{"num_hidden_layers": 12, "hidden_size": 192, "num_attention_heads": 9, "num_key_value_heads": 1, "head_dim": 32, "intermediate_size": 512, "vocab_size": 32000, "hidden_act": "swiglu", "norm": "rmsnorm", "norm_place": "pre", "norm_eps": 1e-06, "positions": "rope", "rope_theta": 10000.0, "rope_fraction": 1.0, "qk_norm": false, "attn_scale": 0.177, "bias": "none", "tie_word_embeddings": false, "parallel_block": false, "init": "trunc", "init_std_qkv": 0.0391, "init_std_o": 0.0, "init_std_up": 0.0391, "init_std_down": 0.0, "optimizer": "laprop", "learning_rate": 0.00153, "beta1": 0.9, "beta2": 0.98, "weight_decay": 0.14, "lr_head": 0.00587, "max_grad_norm": 1.0, "warmup_steps": 232, "schedule": "wsd", "decay_fraction": 0.723, "decay_shape": "linear", "final_lr_fraction": 0.0, "batch_tokens": 32768, "max_seq_len": 1024, "doc_mask": true, "z_loss": 1e-05, "train_tokens": 443100000, "max_steps": 13523, "dataset": "wikipedia_en"}
Each number is 50 + 10 x the weight over the matrix's rms, rounded and kept within 0 to 99. Layers, rows and columns count from 0.

# o: layer 6 attention output (transposed), 288x192, rms 0.0635, rows 9-12,41-44,73-76,105-108,137-140,169-172,201-203,233-235,265-267, columns 0-191
# v: layer 6 attention value, 32x192, rms 0.0626, rows 10-12, columns 0-191
o9:43 56 57 48 48 46 59 55 42 53 48 45 29 53 61 71 50 47 47 29 44 32 63 44 51 71 69 73 40 41 60 48 55 43 31 37 66 39 47 59 50 35 50 59 61 68 63 39 50 49 48 49 51 37 46 52 52 59 59 42 29 48 44 52 69 35 42 37 39 58 51 59 27 65 58 66 58 53 60 54 68 51 61 45 37 56 64 49 57 66 46 65 56 48 49 42 67 62 46 55 52 42 51 58 52 45 37 66 49 62 43 38 33 56 52 48 43 48 44 39 61 55 40 59 65 37 36 47 45 39 43 57 64 31 59 40 48 50 68 70 52 46 44 60 48 50 32 54 49 39 56 42 52 67 52 45 31 62 49 46 50 39 68 55 46 40 44 58 55 35 47 43 35 60 51 51 41 63 60 46 62 63 74 50 46 60 67 55 57 21 44 60
o41:47 47 47 53 39 45 52 37 28 58 40 45 52 65 37 57 38 47 43 25 41 67 42 60 53 60 50 51 64 54 58 42 64 61 16 51 49 44 51 40 49 51 59 77 32 47 61 64 62 59 36 42 56 64 59 57 52 42 71 40 70 45 57 41 51 47 45 60 39 51 53 41 43 54 66 55 45 60 44 38 66 48 44 35 43 40 56 65 62 49 43 54 61 43 48 53 45 55 55 40 43 39 38 66 44 37 33 41 34 41 40 54 38 55 32 59 37 57 77 49 61 45 61 54 52 39 44 38 48 26 64 43 44 45 40 59 32 48 51 48 75 36 48 35 38 51 33 46 46 33 37 61 38 56 49 36 56 63 40 45 41 79 24 66 56 50 42 26 51 50 47 43 16 50 46 46 51 49 36 57 54 48 60 53 48 52 56 61 69 44 42 55
o73:49 58 53 42 33 49 68 49 35 42 51 41 55 39 50 48 50 47 73 56 63 52 60 56 50 57 48 40 46 69 52 55 58 46 49 46 49 47 54 82 59 43 35 69 58 53 47 49 37 44 60 47 59 32 70 46 68 46 49 51 29 40 45 30 47 42 39 51 42 54 50 51 50 27 41 51 49 59 56 46 43 57 57 35 55 51 61 59 60 41 45 50 35 46 39 45 52 69 41 38 54 60 54 54 53 39 62 53 43 43 45 68 48 47 63 51 69 38 66 39 61 58 54 46 55 41 60 46 64 68 59 48 45 26 64 42 51 63 50 60 62 53 58 56 72 50 43 43 61 33 57 39 38 43 45 71 55 67 42 42 47 51 54 63 40 42 57 30 38 52 53 45 25 61 52 48 43 62 49 33 61 49 65 54 47 45 51 89 48 38 50 52
o105:44 46 67 55 45 34 66 36 40 34 48 51 31 58 59 58 45 49 63 69 54 63 49 44 46 65 69 51 29 35 53 51 42 53 46 30 67 42 54 55 47 77 54 39 33 44 47 35 59 48 65 45 63 43 17 53 57 51 54 59 28 54 56 42 52 58 50 47 71 70 67 48 62 54 64 52 62 42 35 54 48 59 48 41 63 59 29 44 39 49 32 49 53 43 52 43 73 53 57 39 59 65 47 47 60 53 59 52 61 57 36 55 46 72 53 41 45 53 44 31 59 64 51 42 31 47 36 48 33 41 42 79 71 48 48 51 57 51 56 40 53 46 44 60 53 58 53 57 46 52 72 43 43 43 51 42 32 45 39 60 49 45 73 54 64 64 46 49 43 60 45 52 56 42 34 52 42 48 61 31 55 53 44 49 57 29 35 36 56 41 61 34
o137:59 48 39 53 44 27 52 53 34 48 59 52 60 56 50 78 40 53 64 58 59 62 63 46 48 53 48 34 39 56 46 46 66 68 37 51 43 54 65 49 63 56 43 65 60 42 64 52 35 69 31 57 61 44 62 42 52 50 59 44 32 67 59 42 61 51 52 66 41 62 55 55 40 30 45 56 38 90 70 73 56 48 61 30 65 56 46 50 62 36 37 34 50 55 62 50 63 79 40 49 36 59 52 75 56 66 57 57 28 61 29 65 37 44 86 44 72 36 48 42 54 51 27 59 35 56 50 70 55 36 30 41 51 41 47 56 49 48 46 76 78 52 51 49 53 27 26 44 59 38 51 63 41 69 38 66 45 64 38 59 42 40 70 58 59 45 42 37 46 64 56 55 31 48 69 43 55 46 49 47 59 55 49 42 27 48 62 71 48 49 49 39
o169:39 63 39 42 41 49 68 38 57 40 42 48 60 71 64 52 41 39 55 55 53 47 61 65 59 46 57 45 19 63 46 35 42 61 60 49 35 41 47 78 58 41 39 66 48 33 42 58 49 66 76 50 58 59 41 40 48 56 53 61 48 41 40 49 36 61 47 52 42 59 59 50 54 46 41 52 50 55 44 46 43 47 51 42 54 46 31 39 42 50 52 65 45 64 51 44 50 55 55 60 53 69 60 40 42 63 33 47 46 47 37 70 62 63 72 35 50 45 48 36 47 49 60 57 50 48 62 30 49 36 51 58 37 45 62 55 60 44 55 59 48 48 54 57 55 34 65 56 48 71 51 55 56 43 53 37 64 57 39 55 61 50 55 51 46 42 64 36 46 59 55 67 56 47 34 47 50 40 70 38 56 46 35 27 53 46 54 49 73 42 52 53
o201:57 53 36 46 72 43 55 39 58 67 35 53 52 39 66 51 49 43 52 46 52 40 44 40 54 44 43 60 53 47 45 47 65 46 52 43 38 32 55 70 63 41 46 62 50 43 65 56 49 43 46 46 54 53 53 35 56 49 44 72 44 44 50 49 46 53 42 49 56 61 52 36 67 38 47 46 53 31 47 56 53 50 36 59 49 51 56 44 46 59 66 50 45 59 51 66 46 53 46 44 56 55 47 39 54 49 41 58 58 53 55 56 39 58 44 48 57 46 70 57 55 39 52 42 53 58 70 35 50 65 52 54 48 38 57 39 62 50 54 54 40 63 63 47 43 41 58 51 58 55 42 26 42 65 48 45 63 48 50 50 35 63 42 59 38 58 42 41 52 30 37 58 44 48 58 57 49 50 40 21 48 51 73 52 40 41 41 78 45 55 56 43
o233:54 67 44 40 47 46 41 44 60 58 51 54 56 46 61 45 48 34 43 50 50 57 60 54 56 38 47 51 50 48 54 54 71 55 47 62 43 54 39 58 63 36 50 59 32 45 47 64 43 41 52 44 44 65 44 54 61 50 53 56 48 36 40 38 47 48 40 54 52 57 60 48 59 37 46 46 27 42 31 40 58 44 41 31 57 35 54 45 62 55 50 52 48 64 50 58 44 42 50 50 50 41 52 49 64 46 38 65 50 41 57 53 42 40 44 46 64 40 72 56 49 54 50 40 46 56 63 45 54 63 58 43 42 34 48 37 55 46 51 50 52 38 61 51 63 50 53 42 57 47 51 46 55 52 38 64 60 51 58 41 59 52 50 57 53 52 42 50 54 48 44 48 53 59 56 59 56 63 44 36 51 50 49 58 47 58 55 62 59 43 40 49
o265:45 43 48 50 43 52 43 44 44 50 69 48 59 51 49 52 64 55 58 37 49 39 39 39 57 49 43 56 47 57 58 53 54 56 56 60 54 50 54 52 44 51 60 46 74 35 41 37 58 54 55 40 48 45 35 56 58 36 49 50 46 51 43 54 34 45 54 48 65 51 52 41 55 51 33 48 44 56 52 72 47 51 52 49 53 53 53 36 47 39 54 36 45 57 45 38 58 40 41 49 48 56 54 38 46 47 42 38 52 55 37 53 55 59 45 56 48 45 50 46 56 50 48 57 55 50 53 43 39 67 46 68 56 42 65 53 72 58 61 47 50 39 54 51 51 40 65 61 68 30 59 39 48 38 51 60 53 50 42 40 52 43 52 42 54 59 67 53 44 56 51 43 42 45 44 55 51 58 63 38 65 46 62 40 46 52 49 39 49 51 45 46
v10:44 44 33 76 48 45 42 47 45 43 65 55 47 60 34 58 39 63 45 54 50 52 50 45 57 55 51 53 48 55 52 52 49 34 43 44 46 52 55 47 65 63 41 32 45 56 32 60 50 52 49 37 38 49 47 56 53 52 48 43 37 57 44 61 22 66 45 52 28 53 73 58 58 60 55 50 43 41 61 39 35 58 57 54 51 26 43 52 37 52 53 38 68 46 59 40 52 53 58 64 45 51 48 59 54 65 66 61 54 56 47 52 50 46 57 47 32 53 42 39 43 55 63 61 47 33 52 39 46 59 51 41 46 53 66 58 46 51 48 52 60 45 50 69 36 47 51 40 70 54 55 62 61 60 48 27 60 50 46 53 52 56 50 42 64 34 45 42 33 46 58 38 63 53 26 64 51 66 65 57 50 65 33 58 51 48 49 45 56 45 53 49
o10:43 59 57 66 35 59 44 49 51 61 56 54 55 42 59 57 59 51 61 49 60 49 32 56 46 48 50 54 43 59 32 47 49 59 66 51 39 60 43 49 45 63 47 52 47 61 60 35 46 52 45 55 39 50 50 46 65 58 60 40 45 48 53 84 47 47 58 69 52 29 65 44 53 50 70 63 43 56 63 44 48 51 66 47 54 60 71 48 31 40 60 34 52 60 55 57 49 38 53 58 42 41 59 48 55 75 65 56 71 45 47 56 40 47 54 32 37 43 58 38 59 67 40 69 42 52 53 40 41 54 53 61 40 46 60 45 59 62 45 71 50 54 55 47 72 51 65 31 69 50 71 68 51 61 51 57 43 71 61 57 34 48 39 39 54 23 57 51 49 55 33 23 50 59 42 60 60 68 71 49 52 54 59 45 52 43 60 50 49 69 52 52
o42:54 50 60 61 42 54 56 35 45 48 69 33 37 35 67 52 52 59 56 55 45 49 34 38 43 39 41 55 34 69 45 54 54 58 52 57 38 55 61 63 51 59 68 60 48 45 52 40 54 38 32 53 46 46 60 39 48 64 45 35 59 49 52 48 39 42 50 67 54 35 62 58 40 46 39 44 53 51 45 50 65 64 66 68 50 47 60 50 37 48 46 49 41 51 57 59 50 38 53 54 32 43 52 55 43 33 50 49 57 40 49 37 56 63 49 50 60 64 84 44 52 45 64 49 42 41 56 48 46 42 51 53 47 33 36 52 57 56 50 67 60 52 51 48 48 52 52 48 45 30 42 66 59 58 46 53 46 49 58 53 57 68 50 44 40 34 41 51 45 46 42 46 46 46 47 60 27 63 50 51 51 43 65 57 47 54 31 59 42 52 48 56
o74:53 46 48 47 52 49 34 45 44 56 43 38 57 47 52 60 64 55 33 58 52 47 58 51 60 55 48 46 43 62 45 45 57 47 55 53 33 41 51 43 46 63 53 56 53 56 55 29 61 60 62 52 51 50 41 56 50 52 39 50 44 41 54 49 50 49 50 42 47 72 59 31 57 44 67 38 56 48 58 43 48 40 67 57 61 41 64 50 34 55 66 44 55 49 58 57 64 54 77 49 41 43 44 53 43 63 48 52 55 39 33 46 51 56 70 51 37 59 54 27 39 46 39 69 51 45 55 48 30 52 47 61 45 47 62 67 60 55 64 59 43 58 52 72 50 51 57 33 61 42 60 55 61 57 47 38 50 44 36 48 55 51 59 56 52 49 52 51 49 50 47 43 53 39 30 65 45 37 49 49 54 48 52 55 57 43 51 44 32 42 51 55
o106:54 41 62 42 55 50 58 82 54 71 67 57 50 55 55 47 57 43 60 45 56 52 55 52 65 50 51 56 39 60 42 48 60 64 55 40 29 43 59 34 66 49 38 53 56 47 37 39 49 64 41 62 53 60 43 59 44 53 40 44 39 68 57 55 74 55 48 51 38 55 31 54 52 68 68 47 49 60 59 45 58 33 55 47 58 59 46 46 55 45 49 46 52 50 55 62 34 70 62 45 41 38 47 60 56 42 33 43 61 51 66 41 49 36 53 50 43 48 44 28 52 41 36 45 58 69 59 63 44 56 47 51 40 64 66 62 51 56 47 45 30 40 50 48 72 55 55 39 46 42 68 43 51 54 52 64 50 61 46 57 49 44 55 66 40 64 62 51 58 44 32 45 37 32 34 50 55 44 43 39 29 45 54 67 45 41 43 45 28 46 33 58
o138:58 51 51 52 59 64 35 46 62 58 32 52 49 49 49 64 66 50 58 63 42 45 40 50 46 57 49 56 57 54 44 50 62 48 56 59 35 46 65 53 57 56 31 55 61 51 45 39 54 58 59 47 48 43 41 55 53 62 43 43 40 40 54 66 46 58 38 55 58 61 55 41 68 42 57 57 54 48 50 40 43 41 68 49 68 46 69 49 34 43 66 35 47 43 64 53 65 44 67 43 43 57 50 55 54 71 36 48 55 39 43 44 38 42 57 53 44 42 66 26 47 57 36 58 56 60 48 50 33 53 62 57 47 62 71 69 60 50 49 55 57 62 62 49 70 56 36 44 71 38 59 62 44 62 53 51 43 48 48 50 55 60 42 50 52 54 53 45 51 49 42 47 56 46 46 64 50 41 46 42 61 49 63 57 60 37 44 49 44 54 37 56
o170:74 31 49 60 57 54 44 52 45 48 64 55 29 64 70 59 47 65 46 42 48 52 50 39 59 61 59 53 40 45 42 50 43 33 29 37 36 51 42 36 61 61 59 48 45 62 41 33 56 69 59 68 53 49 33 54 39 58 63 38 45 45 77 34 63 50 50 23 53 65 56 48 52 53 56 51 64 38 26 58 42 21 54 51 69 49 42 37 40 46 32 55 45 44 53 45 56 68 54 44 43 65 34 55 44 65 37 58 36 62 22 42 44 50 55 58 45 62 39 37 37 43 42 44 46 55 40 51 23 42 38 61 48 55 60 59 50 56 67 67 47 53 42 57 44 43 39 46 49 46 59 47 42 43 45 38 59 53 43 53 34 39 69 41 44 58 45 65 53 44 45 47 35 47 44 46 47 34 37 45 40 34 35 51 41 46 63 26 47 50 42 47
o202:50 59 47 50 44 51 50 40 48 46 38 23 43 58 47 60 63 44 46 70 52 62 52 64 52 63 38 49 50 46 43 33 69 54 51 52 42 46 42 51 60 65 53 44 23 52 51 64 48 44 53 43 37 64 47 43 22 48 49 33 39 40 37 55 44 48 48 58 40 59 48 57 48 62 51 37 23 39 56 48 53 47 60 47 26 38 42 61 57 48 44 47 55 54 50 54 52 45 49 51 60 64 51 61 55 66 58 51 47 30 49 61 46 57 47 26 58 55 37 65 32 50 66 65 39 50 44 50 58 39 51 46 49 55 48 28 60 51 42 39 51 45 46 70 40 37 54 44 55 47 58 54 38 50 39 40 57 50 60 65 73 58 48 44 65 50 55 56 58 49 68 47 59 39 51 48 48 55 54 33 45 49 45 59 34 40 50 56 47 54 59 40
o234:40 57 57 37 48 47 45 31 61 66 50 36 50 38 52 56 52 45 55 51 61 51 52 59 51 45 35 52 38 46 47 56 66 61 48 54 41 37 33 60 50 50 55 53 43 63 52 49 50 54 42 37 47 55 43 36 40 52 49 45 51 52 44 53 47 47 50 26 56 59 55 57 65 56 48 25 27 35 46 57 52 50 46 56 47 53 46 49 46 43 51 43 50 58 61 47 57 56 49 53 62 52 51 65 57 62 58 48 79 40 64 57 44 55 67 53 57 54 54 51 24 42 63 63 46 66 52 49 47 38 45 53 46 45 48 39 57 53 44 57 38 47 57 65 27 44 54 55 50 53 57 62 53 40 46 45 57 54 51 53 58 66 63 43 33 50 61 57 47 41 44 54 48 47 42 45 41 51 47 49 39 54 39 61 41 49 59 52 51 48 51 41
o266:60 57 50 71 41 53 43 45 49 43 54 50 40 47 50 46 68 48 46 57 64 55 52 52 51 58 57 48 36 67 56 42 63 52 34 32 46 57 52 65 63 70 39 43 44 53 55 44 50 51 68 48 46 50 51 35 54 54 58 42 37 49 62 54 35 29 42 39 49 59 55 49 53 39 73 44 46 53 50 44 48 55 57 54 46 63 49 51 58 48 38 50 47 53 53 52 64 66 51 51 44 61 40 52 58 50 59 52 59 47 32 55 44 58 58 44 47 51 58 44 33 43 60 58 38 40 46 47 40 43 53 65 43 58 61 56 55 55 59 54 50 60 61 42 42 50 50 45 64 23 46 43 45 37 54 47 57 60 40 49 61 50 50 53 56 53 42 59 51 54 48 50 41 58 52 55 38 73 51 28 50 58 49 45 48 41 41 37 40 51 63 58
v11:47 69 58 49 45 49 59 39 56 54 68 40 51 62 63 45 40 58 70 77 58 57 52 58 52 48 43 50 53 60 37 40 43 51 50 57 49 34 50 53 66 52 29 56 36 53 55 53 58 54 58 25 50 55 52 47 34 61 52 49 59 32 66 39 35 49 41 32 64 40 48 44 45 52 53 33 39 57 50 76 51 42 43 54 27 55 36 66 46 32 40 52 64 43 62 55 68 55 43 36 49 48 53 59 52 34 53 61 63 51 51 55 38 58 49 47 52 47 42 41 52 51 83 38 37 52 30 37 54 41 46 35 49 64 51 41 53 49 40 50 66 42 71 70 44 40 57 49 68 48 66 38 49 24 65 40 63 61 50 54 59 50 43 42 37 41 67 49 48 41 47 47 57 39 53 63 37 40 42 59 36 53 42 71 40 45 71 46 47 37 46 43
o11:59 55 63 46 57 62 51 28 43 51 65 44 47 35 58 62 63 49 63 47 38 47 59 59 24 44 47 31 64 58 38 46 44 46 55 68 45 49 62 52 47 71 64 47 51 52 29 31 45 35 36 56 31 52 72 41 35 54 60 40 48 44 28 50 39 63 65 49 49 70 48 66 70 58 40 09 42 64 61 54 59 49 36 53 58 63 72 48 45 55 65 54 34 65 49 52 52 50 65 51 49 43 47 33 30 61 62 29 58 44 53 68 38 43 62 68 58 59 50 53 36 42 72 53 53 58 54 62 45 60 50 34 50 36 57 41 25 46 56 36 65 45 30 57 49 63 47 46 35 49 61 54 51 43 44 50 47 48 44 61 48 55 53 44 45 48 36 46 50 55 52 41 54 60 44 51 38 47 48 72 31 52 39 60 56 33 45 61 46 36 52 68
o43:41 43 45 47 46 61 63 47 46 56 57 58 63 43 47 55 54 51 52 46 54 56 45 50 61 49 47 44 62 52 48 40 61 51 49 56 56 61 63 43 54 56 36 42 42 39 58 55 61 58 38 48 54 47 36 38 34 37 57 50 41 65 46 41 34 51 37 35 63 51 48 53 47 57 52 26 51 48 50 82 45 44 32 55 58 46 45 40 47 37 63 43 53 39 58 59 56 44 40 38 38 69 49 39 48 40 48 43 66 66 43 55 30 42 59 55 54 50 42 50 61 48 55 55 38 62 58 70 51 46 47 35 61 45 58 42 61 56 23 53 53 35 45 65 52 64 57 56 51 53 49 55 49 40 52 49 65 53 43 59 49 62 52 69 53 62 48 47 54 53 44 41 55 45 51 75 34 57 46 39 63 43 48 49 49 52 47 46 52 30 44 48
o75:39 52 49 28 54 46 59 55 52 54 66 45 58 58 48 47 58 44 43 58 49 39 36 67 57 59 50 56 41 61 59 46 56 45 55 54 37 58 73 50 60 48 37 48 46 38 49 75 60 81 71 42 52 30 41 34 28 43 61 60 72 52 37 64 40 49 28 56 60 62 35 54 61 72 62 52 29 44 59 46 40 45 46 69 61 62 42 51 57 47 50 52 37 60 69 55 43 52 57 45 40 58 51 54 47 47 58 41 73 46 45 40 62 49 48 54 37 35 57 35 45 45 54 62 55 74 51 43 31 34 43 66 53 50 46 61 60 28 28 44 44 54 59 58 47 54 47 71 61 60 56 62 40 57 78 39 43 50 52 41 71 63 58 53 55 51 57 53 55 58 53 47 58 38 50 57 41 46 28 49 30 54 41 48 45 24 51 27 61 48 57 55
o107:42 58 50 49 49 50 25 52 35 42 52 49 44 57 34 67 64 51 56 25 44 56 58 67 38 37 37 41 60 33 57 77 38 54 54 45 54 52 48 40 37 53 79 47 81 49 47 23 49 35 47 57 44 34 58 44 85 52 30 62 36 50 50 59 65 42 56 59 39 54 50 67 54 44 62 46 67 50 52 37 57 62 69 52 63 46 69 51 46 41 47 55 42 52 57 44 42 32 51 76 69 28 48 33 49 60 60 48 50 35 54 72 43 59 62 49 38 77 71 46 54 33 47 48 54 41 60 51 54 82 62 50 54 37 64 61 42 49 56 64 65 57 38 42 51 58 53 52 64 41 32 51 46 61 34 72 50 47 54 39 50 59 44 67 46 25 49 17 50 39 54 35 62 46 42 46 67 38 59 90 40 54 64 44 62 56 39 58 40 52 40 55
o139:50 55 55 31 57 43 60 46 45 55 56 53 38 36 53 63 54 60 52 40 39 35 60 57 35 62 54 59 54 63 40 58 45 46 54 54 45 59 60 43 43 57 40 55 67 42 52 51 54 54 43 50 48 34 40 59 43 44 58 50 50 56 45 71 29 49 52 36 42 44 34 65 72 63 49 27 34 47 59 61 38 31 43 73 64 64 54 54 46 45 45 52 46 57 62 44 57 55 52 55 52 61 43 16 58 43 65 45 73 58 44 60 32 45 40 48 46 56 75 51 41 53 56 48 70 70 46 51 42 41 55 52 47 44 61 54 41 43 56 54 67 52 61 50 36 59 43 57 56 60 54 39 44 39 57 64 66 43 58 45 63 58 45 46 57 61 55 43 42 53 58 39 44 53 44 50 44 46 46 50 41 51 57 54 55 42 56 49 72 36 31 48
o171:46 42 63 43 48 46 43 55 44 34 51 51 41 63 18 64 53 57 54 40 36 50 55 78 53 69 55 53 45 38 53 54 51 42 52 46 57 58 70 00 53 55 47 47 52 37 52 68 59 79 60 45 52 27 39 34 25 48 55 58 67 48 52 50 54 40 35 54 56 45 37 61 47 77 48 62 58 61 47 49 46 52 73 58 63 73 42 63 54 47 51 44 55 36 49 51 44 50 57 47 54 45 44 57 60 53 57 40 50 51 47 35 41 46 40 39 53 42 36 46 32 38 53 63 45 69 42 53 50 27 32 47 59 55 42 52 33 43 23 44 47 50 55 34 50 56 48 77 43 63 48 67 69 68 75 52 39 58 53 46 66 39 46 61 48 46 42 60 43 56 45 58 40 56 65 27 60 49 48 64 38 54 49 46 30 50 58 22 61 63 50 64
o203:49 42 60 52 54 61 62 53 54 43 59 51 44 57 45 46 43 46 43 51 44 41 54 71 49 53 64 46 43 53 43 48 70 37 44 44 60 51 46 52 62 45 12 52 33 53 48 67 52 66 57 41 54 43 39 53 29 57 64 55 58 57 45 45 44 54 50 31 49 42 44 45 56 60 51 44 41 39 27 42 24 42 54 61 58 53 42 58 45 48 51 47 48 36 53 62 58 62 57 50 43 56 50 62 52 40 44 62 62 52 41 58 59 52 43 48 40 36 32 27 45 47 44 66 47 48 42 41 55 41 31 50 39 42 50 37 60 47 54 60 39 41 58 68 51 39 49 50 43 57 63 59 51 42 71 38 40 54 45 61 53 41 53 51 55 60 51 46 58 54 45 61 44 54 54 41 32 65 46 50 43 48 49 44 50 46 68 46 68 44 58 66
o235:45 46 58 42 54 61 55 48 46 51 60 42 58 54 44 40 52 37 50 59 53 58 40 63 60 51 42 56 59 54 44 44 59 53 52 64 57 46 56 64 49 55 44 46 36 54 46 61 67 61 57 42 48 36 45 38 32 46 57 43 51 53 58 42 37 48 48 40 60 49 58 49 53 64 56 53 47 46 48 44 34 52 41 48 51 47 52 57 59 33 51 42 39 44 57 63 52 61 46 42 43 64 62 65 48 40 43 53 57 54 38 51 45 54 57 53 45 27 32 38 53 54 47 57 30 56 40 43 57 32 29 42 56 49 56 36 53 46 47 47 50 41 68 65 53 60 33 64 53 58 55 56 43 50 74 39 40 54 37 64 63 51 62 46 62 63 60 53 47 49 41 57 49 50 47 58 32 63 53 50 47 54 52 46 52 30 49 33 61 56 67 62
o267:28 46 61 44 47 60 49 45 37 42 50 41 41 49 37 50 52 44 54 36 54 67 56 55 41 61 42 52 54 46 49 60 68 60 53 45 65 45 67 39 41 56 43 53 41 52 63 52 53 45 75 47 61 33 49 38 63 48 39 62 48 46 26 46 47 48 62 38 59 48 54 57 46 42 52 34 45 40 51 53 39 57 56 64 55 60 52 57 54 57 47 57 43 54 43 53 46 59 43 63 50 34 41 50 66 45 56 45 56 60 45 42 59 48 53 57 65 34 40 43 52 48 40 51 61 44 41 63 45 48 61 39 56 50 57 41 60 45 35 68 63 51 52 51 46 50 43 42 56 53 52 50 50 44 58 44 50 62 41 53 52 54 42 62 48 72 46 49 43 61 46 52 48 56 51 32 42 55 48 80 40 45 46 54 52 58 62 43 56 71 54 57
v12:51 44 53 52 49 41 66 44 30 64 50 63 49 43 59 59 43 49 55 39 49 55 35 62 51 50 52 55 62 45 61 59 42 63 48 53 47 40 53 61 68 46 60 42 41 65 66 54 51 48 58 72 60 45 48 54 51 47 44 42 32 48 47 35 51 63 46 52 35 32 35 69 40 71 62 39 49 39 52 55 66 58 42 58 53 62 38 56 49 46 61 56 33 54 61 27 61 64 58 37 55 44 57 61 45 55 47 54 48 45 53 43 48 54 56 42 43 55 36 51 46 54 57 39 54 40 71 54 42 62 58 65 49 41 37 70 61 50 42 62 54 45 59 47 58 48 59 51 50 41 33 25 49 65 66 56 59 52 71 29 27 45 57 33 45 51 30 51 19 44 60 52 29 53 36 51 57 62 44 55 49 55 56 47 68 57 35 47 59 56 52 53
o12:49 56 56 61 49 53 55 54 52 44 33 64 36 66 34 52 39 48 56 57 48 66 36 63 55 33 61 51 46 47 35 54 57 45 36 61 38 56 42 46 52 50 48 51 39 59 41 62 61 48 47 64 51 45 45 46 35 43 48 40 52 46 63 40 33 48 47 50 46 35 68 39 44 54 36 38 40 32 30 51 50 54 66 31 56 41 56 53 43 53 56 51 49 54 46 65 47 54 56 57 56 40 53 45 44 40 54 62 48 55 37 50 48 49 53 47 51 57 53 46 51 57 58 58 36 49 55 54 50 31 44 53 44 32 60 50 73 41 54 62 58 40 58 53 61 57 56 37 42 70 49 42 61 49 54 47 59 55 55 53 37 65 59 61 58 40 41 45 45 47 49 57 19 45 47 41 60 59 50 49 44 41 33 61 51 42 52 45 34 52 48 69
o44:50 50 72 58 39 66 48 20 50 45 53 53 58 47 31 51 66 46 46 52 61 73 43 67 63 21 56 76 44 48 50 51 76 52 46 60 71 60 41 52 65 50 41 57 32 54 46 59 61 42 56 49 36 40 49 41 47 46 50 53 45 53 42 32 51 43 50 50 55 63 58 71 51 52 41 43 19 53 38 48 46 50 59 39 61 47 55 56 47 35 46 53 31 44 57 59 59 36 44 46 46 39 58 68 57 45 61 57 45 54 60 79 28 53 46 49 52 54 60 40 51 45 55 38 36 37 46 47 49 58 67 59 28 42 53 33 62 47 60 69 54 46 62 39 57 42 61 27 45 45 50 47 47 40 52 57 28 63 51 49 60 69 63 52 48 47 51 54 40 43 50 33 34 53 46 50 60 52 46 53 40 58 45 47 61 69 37 66 47 58 48 49
o76:41 42 58 44 57 61 43 32 50 57 64 63 40 37 47 57 49 57 50 44 41 52 41 40 54 23 46 58 57 53 44 58 52 56 58 65 64 62 53 39 56 45 46 47 72 44 44 33 40 31 29 58 40 45 49 41 61 32 46 55 50 63 59 52 35 44 56 57 58 33 39 59 50 62 59 52 33 34 43 52 62 58 67 49 59 34 66 59 51 50 53 51 53 53 39 48 51 31 47 45 61 32 47 41 42 44 58 46 52 47 55 47 60 57 31 58 59 48 48 58 57 49 46 35 52 53 47 50 63 69 61 56 53 37 54 46 59 52 52 39 49 44 69 35 65 47 41 23 47 65 35 40 58 57 36 67 27 41 67 45 33 51 50 42 54 44 46 53 37 55 42 36 42 62 63 51 50 51 42 66 37 60 61 47 51 45 38 42 59 44 53 45
o108:41 41 29 52 58 56 43 57 50 44 49 58 49 75 54 25 38 26 53 61 65 28 36 53 46 71 38 49 54 45 61 68 62 55 47 52 44 62 71 25 59 47 38 42 66 62 44 43 55 47 69 35 46 53 30 35 52 25 51 44 69 48 57 49 57 65 49 43 62 35 50 64 56 49 45 63 54 38 52 52 49 62 51 42 40 44 50 44 67 53 33 42 61 55 39 54 35 48 57 32 71 42 40 48 37 47 49 49 55 56 29 58 49 67 41 73 51 65 57 49 46 46 36 66 60 58 52 53 41 51 26 32 45 56 52 62 57 54 42 58 39 53 46 54 59 54 68 43 54 57 42 70 55 53 51 24 61 67 25 75 67 49 27 56 77 37 68 73 49 65 50 72 72 51 56 59 44 30 43 63 54 57 22 50 43 32 64 31 46 48 41 45
o140:59 51 53 56 45 70 43 18 55 45 47 71 37 76 43 40 61 37 40 63 42 70 35 74 62 12 54 60 53 59 38 60 73 63 49 74 42 54 45 41 61 32 55 33 59 57 23 46 66 41 57 50 46 54 41 17 29 36 36 51 65 38 59 48 29 43 41 63 49 43 39 76 51 58 35 36 31 42 35 57 77 52 56 50 47 37 48 45 48 40 41 51 42 55 46 68 34 34 40 58 53 32 38 48 35 43 50 52 38 32 48 43 56 45 45 59 69 63 43 57 56 43 66 44 46 72 47 35 57 55 42 56 39 33 78 37 59 34 50 43 28 37 54 39 65 51 66 38 54 89 45 51 45 71 55 37 44 52 67 66 45 66 41 70 51 43 43 47 51 56 40 29 36 48 79 45 58 40 44 58 34 50 32 60 38 46 55 51 39 61 61 48
o172:51 59 52 45 60 53 50 58 52 44 57 62 53 31 47 56 47 48 50 52 62 46 42 29 37 47 42 39 62 59 39 46 65 54 65 47 37 65 54 52 44 40 60 61 74 54 51 30 55 55 35 53 37 46 68 46 80 45 46 52 48 50 58 57 49 38 42 61 65 54 45 43 53 51 55 54 40 58 64 43 66 40 48 50 54 57 67 50 48 37 74 55 43 58 48 63 63 45 54 43 49 46 57 42 44 39 44 46 74 50 58 51 31 52 49 62 48 45 71 53 57 39 64 30 57 56 45 55 47 60 52 53 47 50 69 51 49 42 62 30 55 40 49 46 58 62 49 32 58 40 60 44 37 41 37 71 42 52 58 54 53 53 51 61 50 61 53 57 45 53 49 54 63 51 56 54 44 43 55 36 67 43 56 52 45 47 35 46 42 34 38 40